Part of a small language model's weights: MLP 1280 SwiGLU, RMSNorm before each block.
Each number is 128 + 32 x the weight over its row's rms, rounded and kept within 0 to 255. Layers, rows and columns count from 0. Numbers have three digits each. The size before them is the row's rms in percent of the matrix's.

# down: layer 4 MLP down (transposed), 1280x320, rms 0.0396, rows 1147-1175, columns 0-159
# gate: layer 4 MLP gate, 1280x320, rms 0.0396, rows 1148-1175, columns 0-159
# up: layer 4 MLP up, 1280x320, rms 0.0396, rows 1148-1175, columns 0-159
down1147 103:109165134091097094133101055125149111220146132106138113112132211117124131114121140092122132140129193093160097082084138109117160156157099098171116097129111140127075159202129156143191110156143132175135130093100196162123090097108145071146106163176162064109110082136059147171147127122104065127144113169109118143099146119179074177166102098165079138114096124130141168132119097115068165171154177171118129120104130125173140170118138139122175101060121101140080143170044127113181134113111143
gate1148 099:199125183095125112119122068096076082102120150143105116083119095153070128127107086122140163135083145138153152194153197149167143085104140134079139124138162118102153051064107184130103113110109128122112109086091083122144115125156104134112088096145114115134084117102114151139160168131107107169107079165138089188169120090109140143098070097129090170114134068098124201126072120102140130121132158129181067092178179135093115142045116092110079194106118132170076101129082112133073163111132156
up1148 102:182140151125113099137076082114144173151125119085118149073145101105148088160145180178206097145147130101125156117113120134129166146175050146112092185108124175197125160142141127064177107121081173129177150145121106176126126102177098107144087133142149190150127191124126076080191179112036138109140086112139099150144121134155175125072165104127099164107179132096173066168089091094145128178128166140086127133144101117179095194089153200159105115117181124117138123059143093086121084141102131
down1148 104:184171200169140108109119105109120145134213141093106104078118094136170126108135140106202111111151099137153090090177116161120199107099137146163127184151172141098081120122153135119161122139100105132165098120077126144153129138166130094188113092166146206059125113113211141097135147152070121096149100094088102127169167118112133182112116108113133149117154135085134086126069158157149162120126115137051099104089143100205079150081194114114080114124166108142120123074152144101158082141111154
gate1149 104:109184104108123134178082189128116065141144126092112102176160142111099116132094187176126097197101151111145170125122068158059117096105115132179139123165213198093131118127081164135131038172189129100146194127113160161138088161118103119135062107135082157141084132110153073102132152128136105143116146109156121107122167154118159121144155144102088106123159088083143174106170112116195123162161145179142145090103139129112141157097096155133125144169125152113120106153100130140193154109133131
up1149 105:123171080170157170150168161097078162116175089110121124166123093142131079156144097157077166163122193120106145099180159097091187164143126133145161133152155129120099154119104130114076177120122135102171111147109179082106110155109138128085097155178112143109169143182198093159081084136137114152158057125071138098093144125125170192088168156086121125147116097090144157193130146079142137104123163138139081186184175117154081119097150135143123092115092177116102101142109108146126165085045110
down1149 108:121207077149128143112108127085107077152138180130130163132121125129150146099132129153055148150115147151090176120185123131090109165059127121155107129116133142088106134189141106118113109185154103160098147090093166064160182119093130171129097083099090139176121164113111140110131063177097127144104132108128102111090143113166117141096196133091138090130119098130125194109129114097089143071125134071139144112112174113126104126136066117129113085144107128141172168146161158095082077163152137
gate1150 098:135119169146161131142125098133121169127103107179170148089094119073103068129129131118138171141126187092162173181110110163122134073129122178147182170140156088139096152154129097122133113121207101130195084170116151124126079110123141153156176129145106166151178160172107119153149151122138128151150165156140132081128134178141088197126109136103114154093115143099157098119078112083167156114167120133158158128057145139209168191110132088167109145108127172132109073095078126130169083177135078
up1150 099:113158084182188201147128168083131122119111117093105141193118148129135153134098119115138154181113066170154146109130110106141187168160134169119092103130101091134128181099123105135150129115103201134055101161183141101102155129106151144179146107170127153075127084113146117113106102175134116084135161142094141171061126039104132140164157147173152150122153140139139147130122131124158092133135155145120179108100080067114115151111149112115241124174095138096073104143169149174079115141181126
down1150 098:087092087119130128183142105140135160131137140098126107158119147131077117163097104175145135122074168136129042129085130098147109187076040153117093097130089158083127104135181170109168131158102152114115077128154180111080115124091150123132106109098127127065131142166136102067135142109117103102133085079149122133158157078102058112120138141145124124149158128110056104153166147148149170150189150128124122134131115140110116142213151175069102159113150089146164245126130162114124143131099172
gate1151 096:137152081123163145088146151114162169145144167099096072115137121125135107132112118102092098089113098176147040118148103127096083056191136096152142129061091116109145094120133107067163178120101153155178147101148145190146160140096172177170111129113161137165169139098162164159100109129126153129114143136159084120100195102170152078117087076080146046047136185091131112108111130106142070150161169159112069160142171103119115146119092125149121104053118101119173134139154155196147114152201070
up1151 103:188099077110132139172145131112212115186137118136151179074152096151154093138104109170204169101152145148165103137106152118072126089109162160122197095149120112174131112165155201083112137093168092129104132110114108123118151124111179179175191150153158149135134100141081139134167058107099107109170134094138108158110167118135181106151118168115131166096144112103152106112186006088053128149102141119135115109139149105091119115123142174101164080136165134189133106153203129148132100114118133
down1151 103:150118093211109125184114141113121127095156125161101155102143166152084110125130112131113071134132101143088107114141124108149151105135138132153134251114131108150135118119084066098138105109096120169117120047150106146086127148174177141130234102166121131200069157147097126094107126122129125166089115132085162090106117179146107120105064135069120147111102159155124079109133123123141064129114062146188086121135147097175069097128143084115125176074106106175128117113194116095170132116176146
gate1152 102:122084116164116099102141131099143149112132124081141142146122129175134114110175086157149119120105125159071111129054140120103118163123085116126099131104165154094146106072115143134129144138128194167131160127112135100158100145110150147096155172142127088156088187114129153109093100200189146113120109108113168134127136130191155153122143083140136146179131135137155124121136166109097091151090145095111143082158200125121176125114141128152110133140166123146082182154125150088073157104207127
up1152 101:170144101066094096075116150159209155138142156100138079145107181087088177131162111167103126095101102106151179146100122109138130111132130155150110146107152129137086169129116130160107142205192103086094106141091115092123165161142107132099088077120115107121118125171170187139135116146118090107077155085152098127124148105108135102077156114111064132171109065140173118151083203105069112160202099129198068068144125145079111169119124169169143109107109138158121137139170080112114161161176046
down1152 102:103128127114118055213138114093144101083131161151145125167144130121142145103104128156117133094122077126179080122133134166139120120109110137067114069148105067071158168045112063099118150129117137072136165171082141133152142132085172119121133109077165084158105155093122130082110152148125074094119131084128156079088103170161113144141139078148147107119055095142102144132097130107068058159141166080141153185127169144076124160064133109131085107137135156177115119073135117132072141125191126
gate1153 095:125164132138154163164093155130129112143190123135153077168139146141146105115111106155086091152084178092111215132130160131198136134113132140159122061126151118184188074102122119108118113112145156092078133079084105122080183134140110171142136080151146110091126093108136125052144119121108158209142146123107106101140140083115137087129075136161137096148064160106190184116108082078175097146198107109104119123157161098102089105080160155155176103130123120119149183174092137124121154050136122
up1153 098:122144138074090070139134160175092127117112108156125139121128103121206115119161121093117098123104125078103114151084163106199130123068129154153121108115148110107107132160070054120134134125058136119120131140139120148115046116129115127076124146107120147131123117184152122081122090086184080117137153124133126065102051159176153076137133135094146129086149159168114135152126113179139137092085114143143055121124108183134163127140096174128145133073119144126111121205150109096125153051145102
down1153 096:116135103164147073166143120085164126166098122176124163197209113102071099134173128080168164145180113071119152158045087051128159127092112167065169125131169110118127118074106178162168104168099114120205121097095134089185116102131085082159155116137126114156110078127077102161091120119150097070162111118223125112155144186028106099129131109097145093172075101167087126184140114140078161101126150126122127114133131190141087100125102111113148152130108132089148133179096129120142133138215163
gate1154 100:120178101066084103157092128127127187142146120115155177162086134140109099123182146170110139053167123085135148158076149195108132094056138116140166110134114158138103166151118130120190143130157071172114107094108131154130098159114162115131114114125135222088150107169130155090147154178120157135204114115084118137119117144163155134132085134058146161169126055072104115119122143116085184124121098068149097125131143147150125085198108142087096191122108172070087137052176166191127180165069094
up1154 099:090180094122079137113091086068131111093089090100120125112147113144189145125182140186152185122155208145187135164108102166096111187109164155158142131108073120074153104108100096128147137140134150186115117099194138084155168092115146123138120104100141112134150108100137121080140125112067188162144169152146123141169122123110137117163105175076103162143119154110167115134115127164147187126164121098112134200062159112125113113160124124091125158074132135173122103094062146203157118159078123
down1154 100:150056221081128154066155106149120120117061188104122099086162208162159131126073089078133119159161105108089116158186200151160158158161128111164141186110167171121147117101170144147115106154109140042105124159165184119053127136135114150155156091133105078164129158124140070119151147114086134122101133154133102140154109144050127100126182140142155097086136143129113123104100068116134111145117087075151195106144110120129105150123132140170132104113147096194167101190092122112184142127130145
gate1155 097:102148099084144112072154139154143134122182144117121126107179199067112047095145136109089141109196112134085213183185149097161182161114148151085137151153136152113154162118133152068101204142165151106122147140143123071155150129137100150094101115183182131108099161135079099117118123157151121170141124081063130124145136102135148124162139148108075119169103130119214116143110158132218102126135098087136152177115163147154115093183110131127136113132115101148067128190148110127103162160087166
up1155 097:110096167166083125166139166082128126160158166167199115058121094160113125099175099174160155175087155114124109113123116123175087149127129130128094110106179107114098115151187085143126100138194163142111110136139139090126125105152147169126125207164121140151124119155123136107145070154181195167092146147101125141117137146110120120076139127170120125128103092121125138169101185111119173098145156173212172123155114174123134158108129160180072115120060137133170144111122171192128109166108164
down1155 099:149095118142091139214121109131112061139137169162122131115127173095142146129089130145139072085146186166129134096124103122144151145144121173160165062044133114047123091148157147105185122197153139056140106119130134127113064101131082135129128098127139105186103135112181131122109148137078206183137104133084162149141154164193135071096127178137094121118145119082120108114159161095126162133139161144140149114105149185143120154118169111131132142161147110143120178097146124104180112121150093
gate1156 106:150149135150156046075087134085111093160072116130129155078146084158124144122127105155113127134119140064114111066107094112110186124140130114180132117092120104079131134135148142141141122140100121143119110114118147089118118166139145099166093149076149119144203127136110180142126105112149105114139092124167090154129129098098119101069128122155129046140079130166116047123107135158165143131089126132122143078054113147202150126130164164151122114106209130112069168108091159134145114161122106
up1156 103:174133167128162084160131169088155091153108158135147083136105160135131058129117171108129202099091108089129183094124089144155091177101064087130133094162089142136122157121158121186117130142180118133175079090130131087118113111104160142155099133156140179104035172137110099145154147153108092153140083120092116172127142116143145174159086113103059091131157149136111150132125094069157110105186108203146152199127097143141149140185107149194152087169137092117125149125135146141121137094166179
down1156 104:203106141183172134128086182133075032120129134161073108110136113137104140083136182135107175176147158155110184131209163136134074128132142107156177134111070133135146098063172071121113117145149129065142158116124124127096146140092124158152148189161136132061141147180130122209095131139096163132133119109102155151210158149051061179098146160126114168118108162126158166169124116043157162095159115187109087194159099119150098166152162141137122142137093101136170144147160146144128160139086113
gate1157 104:146155110155101087192112111135131119110167137156164086108127104112097120116129117137081139124170195155139188119152171129160121126106123079083082140114125159139119127156200104140088069144101060181141096107239125116135098103137125146151108107124086163183162096105169117166092117194148086136143091117148116092076109157138080072149124144149093140142092085157079147132084137152090156139143100138113062076110093144114172133111114151074091160082105108099095168082113172145113164131098095
up1157 105:111140084137129094108084127072135118120109067150071117181089096151128144076139123136133108111150147128066154077060139133109112121131104143157116108162074152144121135111162170116131185150110107106172094142102123156168123109127135122075176116106203133129121115117101156101107076132187126115159159115111137136096152094144157143126150086105092090172166144122134136179088110126125108070088133098129096109134115101096161133086059101117150119159127055107130083146142117139087151101091161
down1157 105:115220010123089091129120137131140119160109083124137153131115100125128140068141126139145132098139171103145109143149117101129114124130121147164147109129144100159134133159167141092183121146135155139136135141120057103094104112156143120144193101130121131087074059114086151092110104132128111086099123123147128122107112121123175106180145136164148104151123101095090163188152145095118153090141135092160061105077190120138155164059118213149092133065090111105153112127152154129077127150108184
gate1158 100:143097144075098185164169108138077128107146142127200161119156099094115165136095110135102129061188113129137105097114179112155132185187111120101156139100089169122135179110070171144147167139065175127103141108114109125107125104138175130080127153133128116127124107162097136103132167143124140080115158136139089086129115109087110113111114134118115081100146088162109133177147178133124072130044135109122089156113099143175171218143137136180109146101165124076109146103118154159077128122120096
up1158 100:100153162115077113141105071145132127107083101126155113076133145102147130179078157098165129172066184123101186151212123112123124116094107130127170122089135131120104110147115120088170139186133105145137099123133080140129098080174120153088147171180086124120200143105127113157190130103132101152142085126182127136091160119196200172117153100094127154105131117162140128143151125091091141102130119143134041138153165127096092150170133093104160157137111095164097156151181127074117106121122096
down1158 095:106135075124091146104087153162100030128142123181082178121113150126183124170123136121121200106193069105138124113101113130128158168073144152113114055138122106156076139085094163158114157135129111130131161179135148116170140127103069095128162086121089094117144068101165148170098133112143132131107139148128181203064135156122130167129140155173149109087116156206113087077121139142105185150110063131162143162133119097112065135114094160123162085086155112105065129145146123183126128144118179
gate1159 102:151139154109123092093182096131118075074122143083146099096089188065087132106129100129103117108152148150117118079120141070123127133184140094181113116131162106186107203140147159163121117134120119090136082126068172063153172149148118115114096152075126132092145164094127120112058160148143122142103166152090148074134143096094148177187082134098133140128099117128147159118057153121055114196106089175110065151119141109192061163181110127096133130085125191094097156125119115123147153188121175
up1159 106:092100121176125126128122143140097082150105097138149172128124116131162156091148178083120084137117140123161132169105075146159121111069130077101158138142141080125117135139132124091132090043138130150133099148108130092129098088098107138119132096107129126140128116133136122154119125158126153089124127161151152117120129151096084160116119131224116024149164074105156155115161089155101148162071180109101197118172099163085131163105063134172083123130115144139105170120179132120123118100159113
down1159 107:137139183119127109107096109123125134140122080090161152083082121069091160066106139105101125093127156124159127077123172092120120118129111107057122135125124136095157165109115125095174098156132113128105082193175138104123121114064137158072081082104174073255124131126107111129107160172148084057158122097150096122125110155097135106116115077125093067174119079164120170150124092160138124121149159103061081097105045163138156168185130108140091078157110161194071103170154164113125098127126170
gate1160 096:100156104114199110126202113104158170094125146155177113170128154087168176111136179144096120158157160142140123166137167114151121089153116117121106101096092136100145093137149127136144101130161144114161158107144136182097168164096080108180135151112104198221160099117087130126146080133099099140146138100112110133080106100086123171074138183165188131103102113143166107099182103094097219143079112170164221086145148156115153108119110102103117107148142123152073166122124151101110132105176146
up1160 095:179080062123137100178135130152183164145184124129140146143148116108083047113142127148125080116126108133125109153209169113089124146120143120104109145086112099107154100134122125160144102143096160094126161116174136184169086175141101139129127153091133144139137165107138149212166066135107111079122187130180085102119139099195130126108163212167204124123062102166144122168151131138084218153105151140148125134158103166066091132106120158112079108116153094147137122146077050078090131152176149
down1160 094:118083049121151101176109115149099154152107137171184180187142129151114132102102091119066116128138138155076098133139111177120121076075121117108196229136182131180113097174144102198123139161159140136060099138121107111140122067119098128155110152106174156105105111160174164141108119114136136108122163143113149113205140095158106137121105124113156155165140101132124123192111107114132166147117160076078134103155190105146142139136195073133125078120174068160118126086099145116089111127062135
gate1161 097:056123111155114103135150073181153154097130132078107121132123124151138149159102175109115150191115123182157101204106150178077123169114114166114147147159168160098153116154135162099080139134128118137138125101124151143074144140146127109129120096121083197141081161127176145188095053106096158101119118094181076152078143119133151093124145095128127168148189117123181129141116164178082153177065123087193179175101190073118190100163220138144084109144128111166108144127156160187142141095147153
up1161 100:122145140169046198108136155113129123124165096114124126116115118105102135108101107084152148135191125160101116112165147112074185134097151157113167137152101155174128078108111096120153051120091178164169163132168197148135034094156158129143154128118102131159077107099076118092148097144118102118093109083121109158100167147099085116158190146123153115169124153115142139124170159124076088115132149157223123129112113100191094101111071162102083113144150089165088148126135165122155109176071156
down1161 099:167103164098139105121111151075095125098189054148110107152125134074170140107135068132147085122096173116132148123157126049157163147089121092118137180167172162166131134136091155108128084115076205154095145148134121138128117129141163174120138166132132088133136171089052144103112136188162120127120119133174118035123110127128127137130116099162112156075135128139084110127097100104135090135156105181130114105081141137216072110093069138136158153129068134112099113087141125183155094099082164
gate1162 102:127196106150130151106090142148087136132219155083140125148110158116130210150155143142136091113137057132100110171162166090123120122172094128121130124129099102118125104139121168097176115113127174150105185117178162089107194140050125062156085107110178138171124058126095130135097177134133085203063077093119111103090125157166133142079133157107156100086135137113143136122160092071090065164170121176169147122108204139189153074177162106080103139129079112100137144160081129141139173124091177
up1162 103:095158088103091108126161153068168102110105147185130146107134093140113137061117162135144120134083143101097139111037115155143108143086080099167085129090085126076150113146163159105086153150108112143159191106135108052124096174132125192123108158129128134149102143131125145051105146077128138096131195106123121133122162160178152073119140149095124090184119099158196099158161090134145104078106144115114181161186152131062109112134149124154086148131149183146075124166132089051123130080146176
down1162 103:118160177146108148124088099149146101106118118153127106135124139127132146180152100146098139136191092180164148062120124158123121160117157133143126066124135121147103167124175198162085150136151103064083149139136203187143139104112137107116182100140122094115098185152110174134100068152110126137090138123166129109068119149182129100178100105134133081141078086074124098061066127092153113168133077131143064103171140170209099077175133145132157131161140147127082106117149142184097093109138106
gate1163 101:193115107174189133126129113105147110112155083170103150126134073131138119187093109162137198134075090144118063110154132147138161101130127152153074138079201192113150203101083141156133181139089077134131180156171124144164100142125104153103132143111106109075069162204131129184148118135144123124152110165094076124132092166173106121098131125154155145158136068148121126080109111137183194100123124183097140078136081106153086066088124151208143139130109117147131130089157159120089113071067134
up1163 100:133110125080164109116147172170150101172118149120133119175124134146067107124175134135146107160093151131146139086168066071150146154128097107118158117197131124119130147189118103129157098156097128135105220114104148142130154158145071130126151198194038134187189096070095132160105145116123113097095136082139155129180174090114142101146068090117116157161098108140095184117134060135181078149106127170151071071085139135083171161182103111112125098131137131178086124094144164093117125062068062
down1163 100:163110179071097112081134101111140148158128096159154144155152112152124150116164147118097141111081165111037129148141177137194131165133128104065123103154061197138148127109110161162147138101165106109111155081091181156177169094137094126151134177120117115141103150125070133112098119104090096081151085142163129088089137093098109209117143130138159122133115136117075118098098120137096106193118134212140104179113105150093129146163105130096159143157111132135091158127144141132096122103121121
gate1164 103:108082174121137115166131131111132125186137134138136134101065152099122186156141145180179094162164141145092106165155116117123178143102150128159194174106126092154132098087114124152117134164197136153134138084141151068128178114142161132123138126088135130122093146075188112161173071115107169089119130113149107098144132125077078186141158094125140154111158115109153131144131151098156095081170097135095054136084118110203177117082144095175135169112132082084119106121073172151195083131112113
up1164 097:145148176167108108136148171097151113143141131084230138090177135121138129135138148110160151084160146129154114155130112111102155134135143154163161083073062124146151132124105091111136151106163097126169097090140124141149095093106110128180127161147048121138202114041148062140101093132100117116180181090095161146058145153104082151132144100133161099142098096175157143078164131137121133103180116149100069143177162174121196129116154066139156164017184173127066180158181180086156074127107168
down1164 099:109103092161184122076156133125073149163157151101093119059125176118131123113179149113114137101104178154093105150094114138165163117127101114204129069085112109173065087161120157161120139167119082138146133158163153075183137117095152175097125131141137089133151116111138150156190166087118147087145123102126164116178127143147095122152176151129110178098139137069116123062104187103109130080091154127168140118117142076050202149137202120117149135162157118156142128164121168097213118191108110
gate1165 103:134118146173112147118127086079085118146146085119145180109088121117137158144074149133174107155085201184168101111172106117094147151096103090109133180152103152105097127105142133162109141150113134129163141064062115195103100185144140089163105093118109128147056166090069099103177127116139139118119061129147072125150179115173128128149129075114168141089178091121153131085046071070077138135153139123186100133091201123117081152129155159182143088143090130134161110141110050142165118150106146
up1165 109:127065162082145126078149167159097091122151149127040115086144093119119109166129161161167069150102156140169137131154062131093166129176149107067162108061147103161098090100173132081100157111145139127118140112135107093088124127132110133096105095144151155119103171159128078146196159144124129119126103085153134120100138122097103101133126220108172131121152176132099062107125151102169154179108127131145129111089129140143132066135136121145121132170115160097189114146098135160133123102178157
down1165 111:107150108164161168122101120162093107191121094070134164168108121120103163107100108087187132101098180128086100102132140091148212155182174121152107052107176118143097081141105147112108081098160106128120143089127167083080132171125149150155099066174118092072081133134165140097130170105144133110116050085139092093124142130098151218102162078114141096113162138061145117157089119160128159198096146134119127083099110165106111156135130146136146122186110157142098136104102121166182102095083130
gate1166 094:151138120206184125158189105129144085162181094127120103137123153121181176167113131155066163110150106091113175116097173132127151109103109136110142123162121119162077152165122081102080121092154140113158087073176180131131122081074111099153133196134170100158085150104096118114125065145100166192131142142096089129075104140089044132126145157113154106044156137130089090140140136182138108093139098119120095145069132067121117168177072103075103172099162076150124150141195114149147119117125115
up1166 099:113157151143137148096171129115083094120122143111128112090120152136126123134056104113124171185072107114100100125139133155124110197080125115128116109146064130158107138167042133097104126139087115098147066091115159098133150148153212125139178152118061133172099092066140069104106091128117106174147133121179095166099111163074095139144138133147109143129198179107068086143163104146172156085120163119117037173053111112109071156123054129115086141132140144144123173114169117149137131138179174
down1166 103:107140207116132090138111075131159108078130119132139160133114136114131123093045112201120115135125119107115117173059166119168140129151086127118133062152146136172101161121080146097102121019124137102124107142116154164107099093141130117183146174138139114000065209138095180141142098107101146134130126129145101120113116118088115134154121139144123079075079118176114110123144068132145146066128111133142144133123098083110085214179126166112127112143173152151158143114127158143164174124096112
gate1167 099:087137156161151096109081144119124128142199177195197159090149139118130128124159089183188150120160162095148114090101141102175153104147104122124156124123148090153111157096128145084109120144087160171127099162109103127061115118097098095098083101113150126079134147086137092121068121143125121099148121109160148071131108132110113155130137161117100115180107124063130203072141060137065113146102126084114119165033127083118149137145166115149121091143166108071083111132131143153185138125181116
up1167 104:130145113140148153164085118071136091079148143104113074133048140130140109122121191136140163136103197078151137091082081128047109099158100079109114147202114150122146151132114168144103086123109155125127146116086109132089137189115040097146175090149138070182141161140123131112126166107159130089151119090183096052145141121184147096074131093113127209099195161179087073109093123178145150115127098195142099102111142081157103126115104131187104087157048114177145133132125073132149123161126136
down1167 101:166121145103118189119112127141190106138114106123092094125106179109109163158162104154132165140141135137169183107150113116084112169155156131143138204109159111133116143172108141122123126153122107130106136085069107105119137129109085075148144067132123113206038140151093184156159122161181149113116165130148156090128136200116076119127132160176116132128096090108113127099124160128153148175112094108163142116134099160190120142084128065161164108199126097134090155084097108117136130101071124
gate1168 102:122095142141079139150164099160123144101127113162156169180138045106137107080075144150116135096125136111115174138112126124157132119137191186111127113196124173145127122140120123164153088121110077120126122124160154099125118107133098175138116120135100100155116053150145096172145138087083111194097098138100112166117164107150126091117191093074093037141173148072105219160154186091174146165094189092179129057102089108089138160171132084093148147176071112160121123143154147137057115129142117
up1168 106:203179095144139086092138159090179119158124206142139175163113141161119160140184109091137142075228112113088078113141138189176187166147129147115114167122155113120114159137134167127128107179152167139178159125092139158105148161178080159113131138141174129142112136102062164121156114202161134057091134092086142060148123127162157149117155130132148128148107140148176106151088122171122134107060159146089116089144123136092145135102122155100122185138181126107200158076133090116142073063114170
down1168 105:244163137155183096090155139141203130113163191161125171096163144110111152076134135091085151114148156103146104109138121138181187134128115158107161153102158099156110141140149165113142126245120105175127192131139097130123095109137102093091129163189140143053142132135088142121085112179051121119096167078132102138171175147071173166139167131157142098148105168139118114115110120195122169116147181121108080155168147146152143144193123138124102117117168163108133116144131119084114127155087146
gate1169 097:046122139149250158135143159122203095170062114091138104196120112114179144122057068159118105168178158085172154139168143073132132127103091168108146149094152125126099120108116136105093109130139086114098154111130156110139096121147141156106142142118076153099158127138094087113128094148071063123160122146110110118126079112117087057172113132166128108103163113065168111102106121077148061087145133110147142096101151146155081155091120127153149123117152095109170134133151040107174132134128105
up1169 099:099062141135133065186127116126131113131107122148111159167103142144146091146058164157128106121112152188115154077117150108128158111141198144095145085176106122167144078161101117150101117070194140120166101153082103092116189153124113203096147133169123109124143161123133119122129151094179104066165134138060112103115119147130171119168130108133148176110096135079144083110122090163149155082065123108158064133124144151125136138097121180106149105126129100143090052122126130148098150131100136
down1169 098:170152080084067136162178181187101111104155186117128104147122109161065086049151066129089154117108121077099080132154139086129134123085095202131167204125135090112091154193117163130120163121171147114166148119165114114151206180127143134165102125169086216113146163116177143114082107103137120149128066176100171162123151108086119131148174139112109142161119115130163188106100089081092124137135118125155127117092144121106140146087165138128095127108140164128124099131097128141122146118128124
gate1170 099:146133188152109152123128116137094138153143084092135183097099159101090091144091119130140111092131108154090096110098152118136131112137167112142185166147124111105164103171120118098126160159158102098124156103061161122123062167086180170084174115115100153092079114155096154085122135130143117147104111142145152095101115216098154154118116121080137133177103137139065201126172112119117124119096124094196099110114141163100162167162056095198117159118141121154150141144090129141144095091131121
up1170 095:141209161190129148114137103141136099094121147147134165130159120123092141142129144143091112138094123095075149137166180168136094125140069119144096174114127100106102122140181100174135130086155095082085093149168147123141163089107081188147127151100159083098140122148137127134086105179034142181103116143154132110180145166140096094201101110122158079069119145133167065150138149158084115131165126152092113151149111134103040108094161169119122146149135104068121107070152109097134135137134138
down1170 095:126156193075105149075103110190154168162158112122042109100102133122089199083145134119109181148137122126127147152159100114110142122117113131114141165123102063136094109133132087113115134118128134119081117162163099087135144156166105065160088134084189071254173159092139130139120138140139157198128139205167107106125113140141090139134136130161173113124115088095101138129136105156190134131094123125080063156104129100166152166105104155131091083181149157129096157150153173137148127079117152
gate1171 096:082127117130141126098129146116154133169154145121153182093122132110138132094102099086099076114154136145158143144105149085180095096156131156136145129200087137157134062139151129183155158128116172113088129111211155145131156159189152107160123134117173155177148127121097119151136139178084205129118149105089095166081117178177186090123125169142151179088148147111105131084207200145101182140078121118144111115167104117124159077138159103094090082183123154082144089147083132095176063179160134
up1171 091:109202103097110137118096141139132147104109152155187116159163119208131151137143167096144110158056142075121161078134128115135150132111072135139097144078116066127116107132110123134162149104137062100147153114185162109128131086125130146119140096111097110151121110136200079072164180110153127092109171107115156159170124095161087118163119075087120143194151150171106162116127084091202095115227118093129114175107145070174142147079138172106131199079120181113085121148105127123161143129117147
down1171 096:164131186164114159155143144136092115102120080158102139131080096117109125225162145107121175093089113116129123135174042191099162152131125133105102066087142130094143134117110153112099141125122160141152095130097089088073131126121064106133112061086143131104059123106099158116091110100119084115105093147137140108163094109104114175172167131138123095150153082110182095160064097190152114161151152146118167141126202169119134177114109182088180169126154168139136207073146120175152168139134134
gate1172 097:122157145178133144107156119120159127115082109119175136114141080163138156156093139182140168145108184157144111076162141133140105087081112122099167119118121154135127109150146148105149097106049140089110112118136081084107098162086138133108143124124105228103099152108127162113082145202096082099178155123130157129152089113124112089180137171078126134162144119084177105150118122111105196128081145135102136156067164082118190106155163148124080127162200094071103089085175114137095126218148104
up1172 093:170097149133196153109134143121099158135157158106121091165091143101139117087144162105159105106064100139116099172108166114172127167104139096172109032094197118109096099116149140149129098122147153113122137164104120150147148131124086186148113151106177149115103126083104145161143142087164067080151088154116131153123172122166135100060124102150158111133130082126187086086169138103107114175144106126179125119077149125114174095118088115148107089099146099091132179146129151110093143129155121
down1172 096:088157143105099129118155117108187161109129125108136109078066092145131110163089168129122099116146208167136139101142103116106096127115134108115154102127112175127143132182126090093177106195076151094181082105136148035026103163111062105121088104103089184140129124144159183181112132188141115116084119145118117169102109117082130131183184184158111148112123112172141137157117116118039150089104147138208129161146134140172217102130137134094122182111143085114100070119148135157076130118088092
gate1173 111:142185115125120151141096190115114099139128105107140124142065160144148105123109124084117124131102140174158121095114123127215114083167172180156125167141221074144079103122064127199073157116170122102179134132146160179113133145084102111149069113177088084132134115141122153107076108141138122181090152171089141126089128096213188147111149093134110098154138108171102141148107127094115095126179125128141122027156141070150163139090116184049140108119146131145194145083188145134116165129113074
up1173 108:089130098099181129155096135114146095126116131110135119158124125121129128146155144170122119140126137129101127149130199147110154123106124125101116185141122119104189134039110161211152102139166097150095079114110195088114124137107158142153123090107150083047127095080108169114123113123127177058147123166122151115148107116097090160116101155116150124122093146064159160157188190135101133109160111126125101185156105150118128129182219055185150136149110131147102114130058132207156119112117127
down1173 104:100176060162155098175029175098164084181150168111069127157167162146124143113157161175085170096140139156131151149144208106144138174137147055047176078144112134106163153167100151174123090124184194192140161153097062126140162162142098153133096107143104153106084123131116163139168142119159165115142137130132185149140149155146120140147125216139146178102122142106219187150088159144110130160157154086140138129148105146105098154145124130136109165142145097144072141105150116152127192191072133
gate1174 103:129190158165167192162182160100117134136078132174178122156088118084125112159070161123132130112129148107110098111093048161169097061110081100157090135134107079203157104126159093153172096080111107090133121189108155144116100135169141160128072145097132131136176183164155073096152110152106159102125136170128140077075140119125133154173121129127110144117113129113073098099168148112158169135085140161127134157128114093115161158108123124087115135110141160080097185107129101173094037084143154
up1174 101:083147102122132171165112085107109136104092120177119078128151076161153107096174227143118159068121137096173080143071096056092151118173157150098121127128075215181143103119174135123109110145152106137085108104111142099069088116126141091135061197112130143177178126089123134149119115100118150156142117078106107107135114141150169123108123114171104112142140161119138169120103187154169121149132123108082144081088107155171143138109140187128174056108169105147143089162116076143094127137104145
down1174 103:090160064188142123186180128061115144133122075150149164149143077172160093154102109062157116145154084104151151130139173100196146128132143175159116175180076130095158101104136115099153138101129102092091119112130118118129116052148120160173107174141139132096170126180102110113128132142103176139138096149105117103095124101054133119149140101136112121126087124124145152126163134075168112110119103159131101127158102115187175124096113206188144137105138118117068125108114072158113150113148130
gate1175 094:118096098186149081141158136113155191202120109216168166140203055110126108155126124157147086167179127123183184094131163136068123102132091154133126102118127130128123157205168138147084126107168094116153133141142152121160175157091104101133169123077109114123112128107108132111121118144160178206098107115136166147123141165115119111137120192126128130107087188114101104110114161148075138123171114093099153103130105081150073152115127133092103137111116076119134050126134120102154117081121144
up1175 098:160154182161149132130084144138195144097070105139143152136128152120122185106077139133121141124091135152115118085098127126122173164085155196162143127113125144134205113163118104096148079133099129094168170117060118137146171118109125121124099130179135107221162134187151142159190101153111093183154157104087097133129101127155116149128158096108129113150165139117094081084111156113114162130151127145136138143178166143126086103139125170165160135092117163088130161098153146121174117174083153
down1175 089:124100129138143123126159170116148153173162107183165162136126093168110130171116151141135100142135109106152203127136108102127116104141119093151146255147166140138137150142176153169101128122172089104142144131155169112151185159128089136121140068138103183227066143129111090095123170077171198131075108152122156124144138153123147116141120154145113111098120113096128148144080149134097097154085106092118100069130095068155144176142129108158145141116087125140134066121093062141137100099159130